config = dict(
    norm_place='pre',
    attn_scale=0.177,
    lr_mult_up=1.48,
    max_grad_norm=1.0,
    batch_tokens=65536,
    doc_mask=True,
    train_tokens=321800000,
    max_steps=4911,
)
Each number is 128 + 24 x the weight over its row's rms, rounded and kept within 0 to 255. Layers, rows and columns count from 0. Numbers have three digits each. The size before them is the row's rms in percent of the matrix's.

# layer 5 MLP up, 1792x448, rms 0.109, rows 336-541, columns 192-223
097:130154083110123152130152148139133087149164103115127088100120112079117106146129129130127149106151
103:165116110108143155155154155073102122122136164128115129120157141120179173156101137193102123111075
107:117138150162115150102109090114133159138106110172101079093130100150153101134116140091144122116181
101:120148111103205129150178136138142132146146113135107172129097126118129115173141121136160138153125
105:119175125154086099094153144135149120127154113124107102108119143067136192141073100127179119138128
097:129129118143119124103114087147122099137120148147133113145157090106092122120087144079132158162154
097:132091127051162111110177155154165129115166125142120114164088106142139109122117135113159110132120
085:168107120119160133136182114090116100130143132133094160141087124125137164063144113133177168131137
119:145146116096123120109172164133153123133138132153151138108126159083116131130165132135135104088116
102:163168140144077132170125121128113106103121129125089124079110147136085128143111159129123159135106
102:131143103157168108170145114101137105155159134101147147116135128163105117127117103146157151140112
106:157129151127191112153113118131158134091135155114117167132092122112139143130136151132110126146114
100:118122107108095085163144151132105134128115161102110108143156133107149142157077162140123166074117
111:126120095099134120167128082147096114122122158100163124143140094154147113111167145148111168164158
097:144152099118160127104161140117084144149114153123111138107167106151116150121131156159140108120106
098:166153124137085126129145090128123152094104097095138148119137119137152129142105123143111130182139
112:154111107103095098084098155141115146143152150153111115115142130121071152167143149127150142175144
100:142121124149101152117160114139094135105133167138137139141114136126119115157152109116117115167114
085:158145114119135138135127096107189155138115159081117163111137145148151087094112089135101127122143
101:154136159152148142127178148167164134111137160079109081168136141080145068130108110106162115114128
092:137137127122177125102115124104145154100129126151124156104106109096145141131155127116119148122102
111:129104138160129110118118131130182100141117159157101089150110168107131120137136100074157147117173
118:074096148131138121125090157136161069126132174098132128115118135106084117177152135142121160115111
105:109116137108102084117156140141121174133135153176173147106142151136128109185103142066154151119082
089:204128119152116093122119137130141123126116109147147107123112148166139150127122096134152116122127
090:160180125182114128096133127156114148140130166117113111119127152120161106103076133135073107121135
103:162096131124110153136131090101120113111145127142152160097105119125104089132096164150114172151104
101:097130159122157139160118105148103123087154138119141089136123112092147106097139157108153149133148
100:118119099120102114161122163163096178127115115132111075130136128152138131169123130115112116125163
106:103063129148127099107153117120126143143140166122169134045116159128121081107090065174123128083086
104:168138102114109152174151099162120139197130114088102123121148111156113094154127116143125165074166
108:100181114126154144146142115153159079069139137117156143116131135133133120177090093114145099152060
099:106145119129147130119145140110135143203124188124095181136124117155124145120119117106172117110121
104:147123136143096120118120156109142142136142138122148141148096148145099100173144161095106160122078
094:136103138155114142117141116122107080110132161108146153110138099142126137110135109093135161125130
084:169173148124117131099124189143140143149113133138096125101150115151132100140133097130140174111141
099:139119166122125151137128162100096103100110118114127145162154103120150134135109104135155170105129
088:147146131126157156156108079133175108090133156116108173142114109153156178145102146128131127099154
110:131084137112103089098156128139171122109119100160146140123133125126090137093153162152155168104146
088:110150127107124158111121108120153104086118147212148124125143126130099097139155104076094128100146
103:135102144162125125137140121137145080099142163129151105096112139160111092112149088133126153093140
101:174112130101114156094147088091123150166210147113132098124145130133162108132145088128127086120137
103:109154149130146139131160122122127171159115194098133140091118110115113135164129129075116127165154
090:106130093132084066130112110158120132150096142136165128160157096124131106153117137122102123136133
091:118182147157109115150147100121144114124158102137142170131177104119140107143132119125070137120120
112:140092170103087109111127121127125139104152143137136129137156088110130134094104135149154163140165
106:136107102149106121152092128150179134090121172157139136146159127160124152134154138086119117110087
099:123146116137110144112107153155164068106134126136106097182161128124160167108140143116143098124149
106:130162162133119072109110101130123182118124127099153138107121118140159166153102122117196105149138
109:156163139130124094147120077113142124145136110141165137128129121117121091114112149105122085142135
096:132105120144191169128083151100146169073109108111134112109124134120140125158146119146128124135118
104:124147124088140169107138100116139122158109143151170127149097135158128144148164159138157174130094
104:120128134114126111086104143102118161153122150126116116151136088102114133081122132131162152094139
090:124135140115138118146150137120127126159149139081127092149108105170116129149122111107092108109142
094:143139066142120132139145148108112130160146085136113161140153140176111107177069129104156190170130
099:089157134131136143140113166138142121096157141137101172105140113120115146123090107151124167136140
110:111138178090115130145151122125088152133118113128137111155119109147120135104116120067123132152152
093:093143132143137127108157095136171103118104098143125133141150126140102135126160176116096139100144
089:121121094126112109144169122108160148098111178111116138116108096121159080125132133158092115157101
099:134145121175092123090122126129145155127140159113117127144101139094115096119113124148150150124108
098:122099135143115095098078109162119101146121095113146140114114146100166074119158157107133106147137
103:097154149101110159129124142107106147154155125133113140119103116148093127145126169149107149128148
097:110146145165126138144111105128140093119115137121151157105112138115136149162138140134131164093091
098:109155116131114115121115137154085155084099111129146135088169084142132173129072141136127172085149
101:117195147109127123140078120179084175096138152127154134118091140124150099130126132128133107130113
103:145099135128115110188087124122122124132126085170174098127146128104129066122148118114143090150135
109:148113154124103118095110116109117129130138128109141107115077140170123144156141101083108154119155
107:111145135138135099093123105137111142074158146107138102153093114099131120118110149168096154120126
100:124141141155161152153125133144147117114114096098102109178102106107105108081156149089138155062081
108:097109132117081140119098086133127134145065174110132091134145130153152118160129140149122132161151
098:125128127086139109127160124135131168129116158168143140142092139156105140148098116176148130116142
095:142109126123109124181066098161115103177197147106118128115126086129123085111139150119109139114135
101:122170112123086145134143133102140102113161108107132119142145125115130124129102150089166163120165
106:110147091142090119157135097086136128057091094105122146112107121131138153121142123134126133138115
107:142106149174181116096121169115123099098149127135164147130121110123113102109133161129186119132107
086:113080129114090101153146129134125142087123164183102130141094125136107159139132121150151167127114
099:120106137143127146113094112157132128112126168144147146081124154101120141127126153122143144127152
104:124119125148117134141159162109129118138117150130104130110143143146167105118085104113115120155145
097:108120136121077095123110145108125073119173168087109093135113139112173129131153136134180132148081
096:126148119089164150149136159141134131130105155094163102130153119126150126174179159118110132109104
098:110147156175159126139149094118125131128113151167151126128127094124102111122105112132120147099116
105:138130158091155094083132126096131141066099111119158115144145126120102080122148100133158142098116
109:104108107126081133103123131142096144113115144133127119138117114128139155108119143124133138159087
103:127172161161123152090170117161087102131138123094127120104111141163116146108123128086162126111114
100:133120087139125081120127109177079137132155148136156116130124144130131107120100131126051091108148
102:116141091119090114124151081041180084148139128140133116131089114116128139164117109152105146100124
104:119117133119076157134171123100137158125120130146114127097134115131155129134147115142117089152155
094:089124149126132116169143146162142095112128112163146132141117132136146160138129114130140130109147
103:110161105154145144142143140131103149112140096116144121180130131154150143147086129120148137142114
108:089122121133121113126135095158126182087133128175162151127172141169155141131105113149120141123129
098:106164132126129162142149111091152130094137100115133157092120109121109151130108146109061149117134
109:089120211168104125133118155128168157126127157103111103126126136135110122128134131133084111099119
107:136104090098120126105120099141123110139123130084133129112140111160101160152120110136095161119123
107:144164108122140138147129100119077118132141143106168143142153158169145144132108131120104124142111
102:122167127094123160114142098143088073159098180132114123162125095152101113135139086132105130137142
091:142112143118146159142113156113134161149206143166101139078095109129116134114124124099122163079124
105:118138106161171122129125138116121123126071111142149127138083083179117163130129141133099143114107
096:169113135161099131130113122136137156110134149118125137139100164125125139157124116100128159125191
101:126171122097120111100115109136132114085145129091161104178172150128095139107117162077107114115130
103:144156178115129146140151113120151151139097149114142099125102135104113183092143168090102172079122
105:159152146107136131132118127160111130080158113161168118118174128121145105116169102093125135115105
098:155122133116137129119118066149153134153104120116125105112139100087131130121128142151085131150117
101:113174140168186101125131123094112128119075163149146143087144110123129139117141146132117155148096
094:149121118101109146113119166129121113151124103162149148174109126112109126132119127151119128139121
106:119125167093133160111144147124144161141158139178116088115135081103131145166158099134133118098154
119:135152105167138125110142132127141130121152141116117126142168108171130150125079096152145152179145
091:099101120132127111148168111147109135115132149108091090146151089155137094165121150140128113144137
107:118092138107145114092108110119104156143110112150109153129118086159114141126154109155105112123110
089:107127123158133143139136142117142130113153103156100092202076148143131124117124143137128157111114
085:099142133105133119154143106168119127117127134159115109078202118117145147143105136187126146116136
105:140149098130125096140154125118089164135126144132116097161122113111136179094126104134132086133147
098:151135157068134102107126129183116125099145124107131136104103136132147130181105104137150127107148
094:127107137125095108144156095105135113167128132131107164147077133132130114121128135127165123126117
103:138123125156107100100122118100150110103168172161108098163177105134130137111112155137122096122103
111:167120131135123087165109108091138117175095192110153110138113132174116166157106153136126133116125
099:120161121148135114115114184132102159129084107109125122068129152146135137076123111149098184145117
110:129140116141142182154139102135119107133103144079085130127136157119125159142116095112170111152165
090:159111114127113118151116109109086125074155103145126145181105119128109138161153146107138118130108
101:171105099133097091110095129119146165120144121126120137104136102136078110141147139152138136112115
102:141124111156113105144151120151133152169131134145128087116127131157130127077162116162085136123099
098:129115140146160107144120145141077108115125122133101031140155125152065139161133113132146121120117
106:188156126126105177122100141133150107129120103105101122156126119088123123150170130094124123153127
091:126140109136115120147160103130118135140138134116115119095120146123106132110128154133174085129096
102:168132147148103143142118115127167164086148153150133125107107092139109093090115144152132122150134
101:136135118125135148111098129110101085105115142171099143143130109110129139132136166085156131145131
102:112096126106089109165136101124148123179136172119104150139127101118144126158078115130116162148103
096:111103142135112147088171156161125120090176109168132122162083099115109114064112098154144168141134
096:221156101119166122097128100111129117119131109115192124083081147115123140113146133106161094079129
081:130097079162105158134097138106137171129153090119157104150126106115120126147116142102111125110137
103:145129123124129093137051107132080158096117146121126127097096206145167127094124114098156116174095
088:126101119125097067155122081104121112111142122093148108120158134110131135145131103149142137109142
100:119119097151086122140114081148160167096089115102119095133143135138111119153097136104161071129150
097:144118120176108115088136136146133115160112151114130136145126142122095142109114117080137107120195
089:168144171148105102139147106142148122132166111145100157098116108120171108103171108115112149132117
110:145147128074151137126125135142132109118109126081139114119157126076112131125125126156142137128107
097:130155102127176114085148139138170161130160123140145085155084147105128148150199137128137132110132
104:181093132140096141111155188142114121157149120132133132135120129115087123115120160118122133172119
107:139128119124100110110129126129091135121137178156134079148127109117168158162100108107168149086094
091:129167149165112091124155072151096107138168153107123078123144132107136133107159100100099137133109
088:104143131132144102148113138116087101168172116122171081111098116134120123113152122123130126071111
101:141137191137105104135135122140123157098137175106117129142158130142134163134117050105131100121164
109:098153129082156110102112108107126162105136131145119164152112105144111121160117158133147133151109
102:099146150100133118139078150120121157140106073088107162106088122116104137143143077140139133110086
094:111129122137121133124071095146144103128105122128120141162120167139129092142120160114122108155114
102:188144125135155106135131109140114194131171144150141059115150109107112119103148108151132135113143
099:098142107087144126112127102107143195159107146157101103099156137173147142155111105131110127140143
102:126116134119123174045132159133141136081148107094080132160133120145145174156139111121125164140080
100:118111145164120126112094126070124140141112169154095158121152073136123117111088114128102164133151
097:127113140109094156128189160126160127106113140066158105141119115125137129133127151119113145121118
099:118090173131134137148123165142105114106134159110103113140114143077131122145140115138130131097138
105:137131134113154118096133169102127135145127119155145163122138169107142093109142137144131112132093
100:093141120129119148118112128137128139091138138119106157139163149171109102130120082140110112120078
115:115175119152143128130147130138166113118094070095104116082123143065181140128115113106183142193086
091:125130101071164153159108169157110150116124174144163149164091126138135120137103107129156148142127
095:103158134139141111086152140155104137118128158162135144109148146093137118155158119132125109153163
110:138151129120147147166111093117137120156103135127145083125131127118118106130119138111127135142155
095:146137165131126106113130112118093158155149149123100160151120092124162097157136143107093140120087
098:097116142169125156140100155151135125131092130123107170148112110141148121137097131145124141105118
102:118131125104122118102103111139098166103129112114166136105119145142116106106142161154166136126132
104:117147156149153156115145148149147145147124105151126129157123118117161131126168131138136102130109
102:115118087153184128095151158124113131095186156137135082111169135114102164147116128115119127125148
091:131089144162121129093161110131110168133125150158105134138142137146123122098162143117159091110146
103:130087113113116130104099137109155124084133117143140113117120112114086093136127120090147139105133
104:160134156152127140137121099158145112078133141173116118135143122139127115146130114125116128073102
089:152123110088121083117128127103151120157123166127140128103169138110126111153125147140131128116113
092:124130142098133125107099129158153108087145113148102134122171105123143177117150137113158114136124
083:166172071076118087174149106142172116127111147111127119105161125095138113123119134143119120147104
097:129116129108156114109094149139141154188133111126104129124112120111148161185164109136143168133103
119:150139127098130129107126124164133060114115112132131156161090160113150121110136075092082121114156
105:112138140143140078125129116075143118104169135106133095152123137117150160171142122105135129137143
107:102103135100124142133129123146129141089099104128096137141139147103133124126164114129164081174094
101:146177129109107074121134167123122126120154186140117166156119100118102120129086125121089116142108
091:146127161117108117104121133160122152110178130124125131104132107152169100133150121105137111133138
100:085176109100168126118107108089093123138142080085144112157103152138147134149119120120114119134132
098:140187111117085165128155124122098105153152113099114087091081124134102149187159142126141153152082
103:164092097154146095136132093103124109143117120145104093143155147143149161068128126120144119128146
100:121098125111121170138127133110141106126116186094158102126113150154129093163138076132169155112139
100:154143135144116128131138100150091129110109151122186150095121100126133142146155142133191180164088
091:129113127127102131172133084135140099105105101139107130106139147136144144127136139097084096143061
107:113152108117131167145114111119117121101126135177112165155099114111126093136119147151185107108132
099:085133157134153112126100142153121122142109074107115121110107122113131118123094112126135127109125
100:126089107165112137166104142139149123112104156105130154104138165124130120144106162112092148071111
106:156160137150155135156134138148125148152163087133159136161143119120137112128126101097143161085106
092:102143116157155110122104095131118169130116108200119120122173153134111112150127087175154129108072
093:087147183135130154120100110166165136105157128170115100142101173104106102141123109075132114135136
101:157079168109100155118150134100108172103123161133140126129139106164129132106168130106127139125110
106:104180142109089106145137105140107125131146188109131117135132185145147149095111113132127147131109
099:106120119071117145165107142118124147132114141131151149113114118140129098098124108122124144125090
088:130170134103140134130145117092123142147133128106160108148137124140162119145108148166098118097154
098:118145128127113148110116112135175140120129088123176130146093155153142134096159150138127102085113
089:114192165125167125132122075140128129120155170145130169130139165086156129117149138086140152091093
104:183113085081134101158088124109073086113114113135155162134105153166147119131138216092141128160154
102:089148155176100145129149139148105145126139140111132112159139118142148133144112138178105138173136
102:105164109140129147131106170116113137155120125137114054118104113131141128153122128110104158122194
105:135152112150125121168161096144144112090145099150129191138154153102141110130124135112142142127106
105:140129134119153152141127133146153131136151135137130120160077096132136140141132118176127194141125
103:106134162175095144082159128138114168126094160144148093104126073151129147103088087111150147107149
103:081092108102125150116137146118130137110120139133118103121107183093118117164125146116132091164153
098:143075138098105117094158117149129104169118175150147152125136122071113141108105134154148097122136
100:128118149154119117136139130132109146160132150127131143106114140118137147165121111123112125178170
090:127155126087167129141157141134114139105119110129117132138089133089104117144158117126097151153092
109:158135159138113137110113116105134101162109198120134180078129115118117138120126123108148125086097
093:147117156125135150127102096105102105128128088090186149138179119112141116100165151151147114101135
097:142114099118150144133156113100110138134119139150095158127116122097114118187096154133141164111133
084:151128125126140138156108114138086113140140120130089109156093145108176110118102094135109122138113
081:162103131125121138147153123106109131083100153137119150085183114136114148112112125122181101135131
# layer 5 MLP down (transposed), 1792x448, rms 0.0729, rows 336-540, columns 192-223
097:129118094154094124124139142126118147120107094165132180132145150105149126168096136147103151105144
106:115170146134147143130089099110129120119099145138104124121083109162103152174126112134141154133121
097:124137138134140097151129149128152101123079090127155140161135160121155153155146098076100117164129
099:171127125098144110098117116181127104151117098133175122117114128155132158098103158107103119136168
103:157155129133135138116154144113157154107134187082122136081092129141148164156143155132137120141120
095:155153161114121131159125147135093113114108112154138143132154101094108167125120171124112102083155
096:132129122142129174075185099117104137092179125100119130099138079158131136143118113135154114145122
080:100113136129080164138125176135110141117113155125139143136123162164139105112143129140123141124158
116:148119150135103112106142156146168112097121158151157137135121159140132091144216154146163095123154
099:107071166121158136136132133103144144077158134083146135130154145138135129149153121110090124146091
096:083133098136142095114151098159103146158160094147140114178116143120119157174151085097142121165082
100:129159195084109121087142133146160105121132122118147124131144118129158152160134099131105125112150
089:144145133096153114105128119127139096158130115113126117149121171108102078092158115116138089145140
112:141113111151078127101082052117127127130112149163118141140151114100118113125130095122153119131100
097:155154151155112098136147116147165115103174101155159149125146131116163152122108136138122112112100
104:098106136134113105095131133126133134157121156115098144126133115135134111175128136122159104123151
108:147142095131143106146105121129112127136160093116089112115117128090117072095128133097108147124130
100:103137118168159146129134139131149120149116146141113130094159116153115153133137111111175111168164
086:066131143114117132082107159125125085117113156200139168122102147100120152136180113133118120114138
102:093109158113187120107109153118122115159147129097140183136106139116080136142143104139154123125137
090:117141105122115151133185131127125107174113155121111113125103164142132127135164125152139127113116
106:106114119135168074132169117103109136128136081122129111098152129125089145084105111178155156138123
106:156125162113131140200155111133154124168138119105150158116119127100126140128145125140109145130128
099:101206164135113108094116144157127143090125142182061132118130142102141144111130104118145063116115
096:175147168142120126145069153141129119136115105183114114124112095099086148196124148128155135116081
090:156128143169123110132117179123112124115135137136166149146133113122127119080129106201144134144176
111:067147118132127185126128131130121123141106140111144132132177114120138106123082123154144135124155
106:115111102175086128092170117124108120115084152161112108123116134137085117110121128106128118146125
100:179115122128124152127177120146137153065119124096133122130148135138133160152116164145095131172106
108:108088115112080133109138114193128097059131116111122187122158136166173102135147122156124113094103
100:130139108120197154113126144170108100148132132159136108124144137143117148120120114095143137094102
103:094148146079122156139166106128162091158119145108145150113118128171177157143152147115144142089112
104:138123099150098168148122148094136132109100102158139128098139112111111130119157119143105112132130
105:098176165127128129109147127150122134106119076128174068143141106123107129112165163142119137107165
097:134157167140126172112133144142096087138157159152167148084146117097114136138125163141106088127124
080:167137106134164153064106159120111168182132104109111114137167134104100108094137137105094124112099
099:109126101125094120159087175164137117081157111105108099130095141094157144141112139160118134132111
088:115113121117139170098107117118111108138147105114118107114162165109130160123103152117128110151098
110:094079173117109139175119134119116110159134148123109111097102100121161146086139118132161138138143
097:179141124176164132127158123130112133148115170075142133084153139146112135121115143140122080127143
107:120168127140110134115126131137139090110154135146159140143118086109124119115117085130126163113130
089:154059094105145131109089127119088108138087135114102134108101147107140139164146140141121138116101
093:160128135131141110164147147114157112126170075100164110124155107185141095104131117129130129148161
102:133107118106108124143102114140123122140125166146134087116144148128124077124090149152111157123111
095:137129097150085132146154090119132105117111114132127158135154139150154127149138099142103146167163
119:110175104184141181150161133121141123152117112129132137120119112141153126120140157157131112114105
109:125123080140122146128071093152098161094111099127127138092123132095131127117149119137104133146155
096:121111138144113151129115148160170135115126150162123140100147115135133113104142124134106146126153
099:093147145108150113124100130069125061108136132106069104157150116147146118103177128153110103138154
102:127109165160137139153091135132130080134138111126153115138154089098187178125132119124121063096135
095:134154110129104130123096111121121122147106127127122132144122102148109142144132137129127133178112
098:146100143139120115083131131157090127136090155094135121141149108133130100154144126122079101126145
105:137193118155121164195124174144140105143119155137081134084147101149092147162155106098165144143178
067:125079118175140139096115173140127155147106098133126125105126172135165124122140165100109145160118
098:139124121129140145154135144101151144139117089100124136140131101132135122153076143123138119135123
103:126122137140144148125098125140121140122118162145128101151120184123134139114130132168089102089110
106:097097140153121143160136105122122085160120105087123145133120152148108119140179152158107145119143
089:115115115188152137134122106122116155118142118161100165145113139085112161146157123169174144155106
090:109178145128136118142134133110127077136127136184157119166123117122120167094114123135145172133116
098:148142167086149121137130141132203183102130131111090154125171093131127120139185079142115130096137
099:148123108127093120151132101114109122104129099127095182116122113128144094123185123129111128090146
096:107083183117099129122151125128170105137162109110129158108130131109146135145107169139124085120110
097:118103148087092129116155150136113128124117099144086162133138133109138159167129117130099165109128
099:103092136121088114091115114152177124137076124113138164110100120133122130089188143146117104097127
099:139174109121170091115114129137144143175181101143147140119151157113113112082173100104098142150107
099:101135148160157139077097114149150124172122129115130144131112123126154117118100103144102125124121
109:111119137118147136158077160132153158132064141153127088098167160135121150140128117149149098144132
105:128136092109142144086139126142081116147134118169113135162189132112143145092138140132154133113128
107:131093146135159126099130094162155147146100118113144153145133153134147101145110105157139126113164
101:146114106090171155114111124135125110118148122073114116111135119162136124105120103125129150152098
098:149133154099141085157154140164140133150145160143122172125098096134089121168126132141153166103115
095:137084139086149183122131140128103120117136167159126104145109124127082130120071122116117131118131
097:131096128085109178113151102150121117138144121091136133102095106142128127134143120105131161143132
111:129135116090114136127111146133110106145101130140121181084124089110126143102117104143149115104146
106:134127135072148176130120121172119107116107120130090156111118132123152129124148118130121121140115
090:130109099127138127135175133168116134112134118176111088119128132126143102107145119159136134192104
101:125131172121112113122110131107084101118128152144111151146146120196124138092140127125164155150125
101:100129148112134155129159126125126173134147136137122131128134136104153085117117145180096150143088
100:163169137138148090111152132168149155105086152094101126100112142142152134111065126115130113161120
109:142158174143118146139089108112150154139179150124151157143143113106152116120130144131132124127141
099:111133152132151107125115111154153117155167148110160158134067161103154129113140187145130175130133
113:078148132090074160113114139090087142077197151087124118137146149093098153129085115112101148135146
110:123129151119083150131135157132137180105154107109147114154116151216159110134107128170146101119204
102:123115155155144132159121126124113125103135150159135133155136122147129137132138163098076097108130
105:118188134121160134103139156149129091121103112105098137130138140153137123135141167123141127126149
101:152068127092161126140107123138128111131085115079110135112143120183137087169098158155115123148112
109:113106154099134120081124161111114147144086145125191145141114146131141131134114116128100087138142
091:125098119173155134088135142134151150105115105147144153147125093138150180120100164170113170109137
101:156110150096128137111122186152108125101127113196139157143134129164132110145092153138132093157122
104:129106067112118067155126150122078157127128126134103146131161093160161124140117124131141087148184
103:119122149153072153111136056118120137137134103077155118144119122136117164151137127153156167105134
105:135122152116146120144107078110126129154147166166121116171098153117101151182129144124117118170106
107:117116106084202127138117174127139106131109144110103136145132171169085159131151122075154140107124
102:136113115101153090162140149102119093117126118123156137129128122139132159106141158103178150111144
101:088149139099116114158089105153128147120129145150094157155078095161108094135113114122115106133111
088:130125091075132118111145130111139126125125114118154131187125124132133110105150113136092123155154
101:167082139104094135120150106076123151087146125129146175104087103083161143128102089104140144167127
101:130114120113131170099109173101145123116123123128125171128115162137110121154115166167124109132153
098:149104120131139125151115104120100192136098141112148120083103092121092136133162136139122130079128
098:124153152079166125119140112094134115129164141169155137158131100137141189130084124141142152174145
106:150129163144163147167052159122134138125106113114145121089164144135150121128176139095081126147192
100:119122130128162116140136166143116129122167107114104141127103142117125087133115125108124144154123
100:147149119080119104116131229146136129093148122148094117121139123140117144160122100177156160111133
095:123108139111127136112128128132116087143146091065140133164113122169163100142143146105130142165117
105:136119147114091139137146128140159127135122139125094093105101090146152102121129084119088097121141
108:075111126105116104161131148166104161145100123106143143124178155136183162154094114130096108135132
084:127113112119177174096189143138104109098131128166140139161114146097116137094160130118103145135118
103:137148119157057168098152147141113151133153089088123164134148095144132153129128107151132223129097
097:107137134107158126143106154136120100125138154132120096125107161139128149122098167128142096117150
083:144121168148111160109068084127122110184149093130117189109122179141139124134149137090090121138139
107:144190143121119138190110123146153145122120134156118156103065107110098177134131126136162156143136
101:144083150111158160149119106157148125120144131125128141111165142133115123128088118137154153127147
100:150086137146143140104089110122128137164126116155116198114120106162160103089112131137180126139187
104:128176112152154125092120139136087159082120096113098125097100118141120140112134140141144139096136
105:161108129163103133140128109093146135133076112160133126106116131140091082135132147117125130094160
100:152175116130171116109117145086152106135138145146123129119142119133130129117114154132116167147191
114:160127136136145126111139103130121157109100074121109130126176101181145101121153127158114160154128
098:170116128137160097150116142096136120164158143143132117179150144105126146133111096134101143154150
106:122123129128097111136121107130134103175121128144128098148135094178144108155089149143099108147137
102:138097146132119146134110128175122128165132116079129170169150160161169090104125150167125121133130
097:083173140107123116144155144121125071153146165143097114163142143123138092130158093144124101135113
115:153101108138149162150117137116121141173113122146149107118136128138163096131145139154104152107118
098:171130140084145128153118179069074114108152139139155123118144162149125133124124159122136150113143
102:129129100125113113126079159094146126168091142124159154126131164126092109117131135144146114159171
104:149156141102102100173152119122088151143098067092121130174159106147096126167134220145133140093111
107:126055116131107163126128138126149116156124135122134159127172108177165127138154102096116117144161
098:128135106132131127126120137189126146106113152133159177111151158113125096137150123140151098101070
097:112106149134135119127135125177128163118180166138123159137139133130123152105149083123091145115129
081:155120173135139123114089156141144135095108111107103103134134166162138090137202154137134124138090
108:130138148105147161151122117118095119100124138146109147176159110124133113112124119136169122120137
093:142149155141193169110177101116152143128128121135099126146130107118115124147150168138108145107133
096:128122168132148135120128116109139098089141136117164144096131153093119147136120142131092149149125
105:139117131110134122129118133199102138142097099157125086110153143126091155140149113153124149085144
095:161131122109123095149141147151162130112123192115159113110093132082121125106150146118117149151116
114:164160135145127142111087169136124112092176131146139132115105149134157113123144168092137113106152
100:110124093098098127139138127131123124124138094148090114126147151086145178130097123145146142102129
089:158187172120150136116103158157134134161139175077098153115132142115153105120106094127161110140138
104:081131149087118125114156167132063148092084134151149158175113147113110116080176162141112123148088
097:124086142125037123135114177119154125110154138159168117129211151128117167143115128124054163120140
097:102150131153155154126129121128157170111136134139148140150095157100126108114147093088110153095104
099:146076129107098158130132110077186078069146104117141110135187092151094120179159118118153156156143
094:135149142135131147112160142124108129164105123118110144112097090123115146095122123144080132163127
098:125119149166153131142109139132138120101143085151151138165116150124158150153199145098139160182170
094:155105150097115142137174139153135116084137133167118172145148118141139125148143160136101122155127
103:107139111138079152135089150176135140150149108170138120115113161143187100140129114126115100132140
104:160086105137102090140159131109111121133151119124169102139144110136135086125154129143121177119161
104:157072154153146196135124128136150139105184111123144104116140121130108165141098141150120130138121
097:117165115107166088147135106126145137140132126106112101100121101110132165154165122134169150107102
096:147097127093172126156117143114119084127102125127131114143149121136148124167111126100131128146114
092:190076122095104149126131150120119090137133115106159178165168135161137127133106145122147161124147
112:138098055147067125146151128119119145109082135117142131109163138134092098127195122161143168143128
103:106108117135118108129117127145144070146122166135140150136106108106126157087106123164112157160128
106:136146132123137110122132177126143118154146179135201153118157103145121153145098152152144117159135
088:137112117159125085144078105146132134145119112125110122084129129111181160113128133137114145160096
093:118194111146123121105107151127146153095121178127126122116110103158145140143106139124150131159102
110:113072119094113125138139113166146179108105119122107152137075160136116140102153136120119111118124
100:134108154107070112112082144123116142130139136103125146059108119162097095134086172132102107154116
100:119139143117152128108130082131144083105148146133135146172110102207117112156096083129170144125088
100:135129193128144159123111105151131143093139087133107142120148124092150122127100128142125130121115
103:145140199129164137137142135111084131115141127128142109127167113114162144153179121096134093148104
107:126119192086140132106137097091088115172180133138139161120174117183140161112213161116119108117160
089:096128138122171115122114189134134108131115094123132143141085111147162112155164139123112158124134
105:128119149127168152138091141120142123105120110129113135091149116118130122149114107103149081153157
096:114147155103117154102121186179126125169154157060097147115138134139124144117123133143132119122154
100:183091175083132141125135113135138174108100134151112159146111142138094121091140137141166137127129
097:146072091135121143121125087155177144147148101157113121127131140125069169092129087171124121156140
078:131101103173167195148131134160143113094137079096153143144058154112129115111138141145127157152110
104:136107154097156081109113128125096096116121134132193132100101066139116115150125133114141132107101
107:151168115170124124092121089128137110099112130173157118163096115128127091155157126093103159129103
105:119118117096141127118105158138102125118126116127120142077104130137133140155103182154151161083157
097:102147192098126166160139128153101125096176125120155106153123157166130087161122132122170148151136
101:135104110126132155154148073148137092111138158145125135150140135133134173135097126114139125138128
093:128144122079114136117083125132116128122158123122132157139114150087136112108116141125144111172129
105:106104155139112113106150154132165114107166142093126136102131148150149109145098118149108149153185
099:134137088114131125107094165145126117136134119076135131171072180128155118096115127110111108102092
105:154164156123156155075147151130096145118186119142122177114162153147095146134158130123137110087139
100:149143142099155135152129116144114139101128105159117109195090098142107113113161128111119107129139
105:104187108142099099105121087106125148120084098145101094108092105089100161122114146110141154142118
094:111138134118157130122110116167109122130152135145152145123193124129136138141133154159125084195130
101:111130162100165152112108120110118161126147126166133123155144149132172099121118118129149079143139
105:090119102146122142129153153157169101084101142120139157107120180114067106105117160168115142117126
096:146102143123102089081116097153126108155106143146102122141131172151105112119135137108164145150116
101:154120162147161127113125101130142129134145146162149113128148130192140111149103108127131150101154
097:141109080112193144112180138097149118129110130169120103132091109131140163144131103108139125098114
090:112120132079152153099168162116151148179117125142124139140123098164123144104144158141138136172113
104:118152116145099117143136132139147103137137173127087157188113077137129098151140130142149083154106
106:163131139126132158167135127113097151118125118144110171125130170132138092113188117141132159145132
103:119137138144098153130140132163141088143145164123138130125103100095151131116100089104126170130110
085:109131126120143135099134106170151063138130098151166132104086104139133137099195171082129139143112
092:132131175151116117150138152110129146144139166160178192099105133104101155133145136143155122165131
084:135134086163123135132124126111155105180153133162126137134125149083163123141135118129086111172137
097:091114146129104124117169158113125185147179180167109134174114142130135143108173095155108116141080
104:133103122109122116152116119157147102127160144124178136136150122128164151123089103138139144154118
105:151116148110133129175129134165129119144103110071114109103131112165166121126146150125130114108158
100:102159139151124107123137132129142134119112099085171168132129113109146122107136167128140153155132
099:138140163087122126153106104140112091124133143137131132151106092124066115158156099141110136146115
096:107172085115132106113096130096096120090159132087152079129140090170103109094174107120150124119145
095:102110131133172140148146145170128117096139187126085144126125156130136137139085132130150076120141
097:137113129123137179139195130135117104137143088130129145117136123136144102141102132132127137099092
096:158134108100145129151144117100160109119156146116096142143123121087143118139161149109100129121091
094:173106159125107130134082146148142119181141081186126138152115180145152130143135169174120108134124
104:134138142133088145119091118113130111173138114117139160107138156140090126121088112116178141130144
097:129131141133112103144132154116127101146147136116155112146153142086126099112162107194106135137166
102:143159160129155132157131134097100129108127111172127148108166154113147109114104127088137131130111
088:168120152116163155131116128125136139165153165142161103083162144138119125120166135139106120185114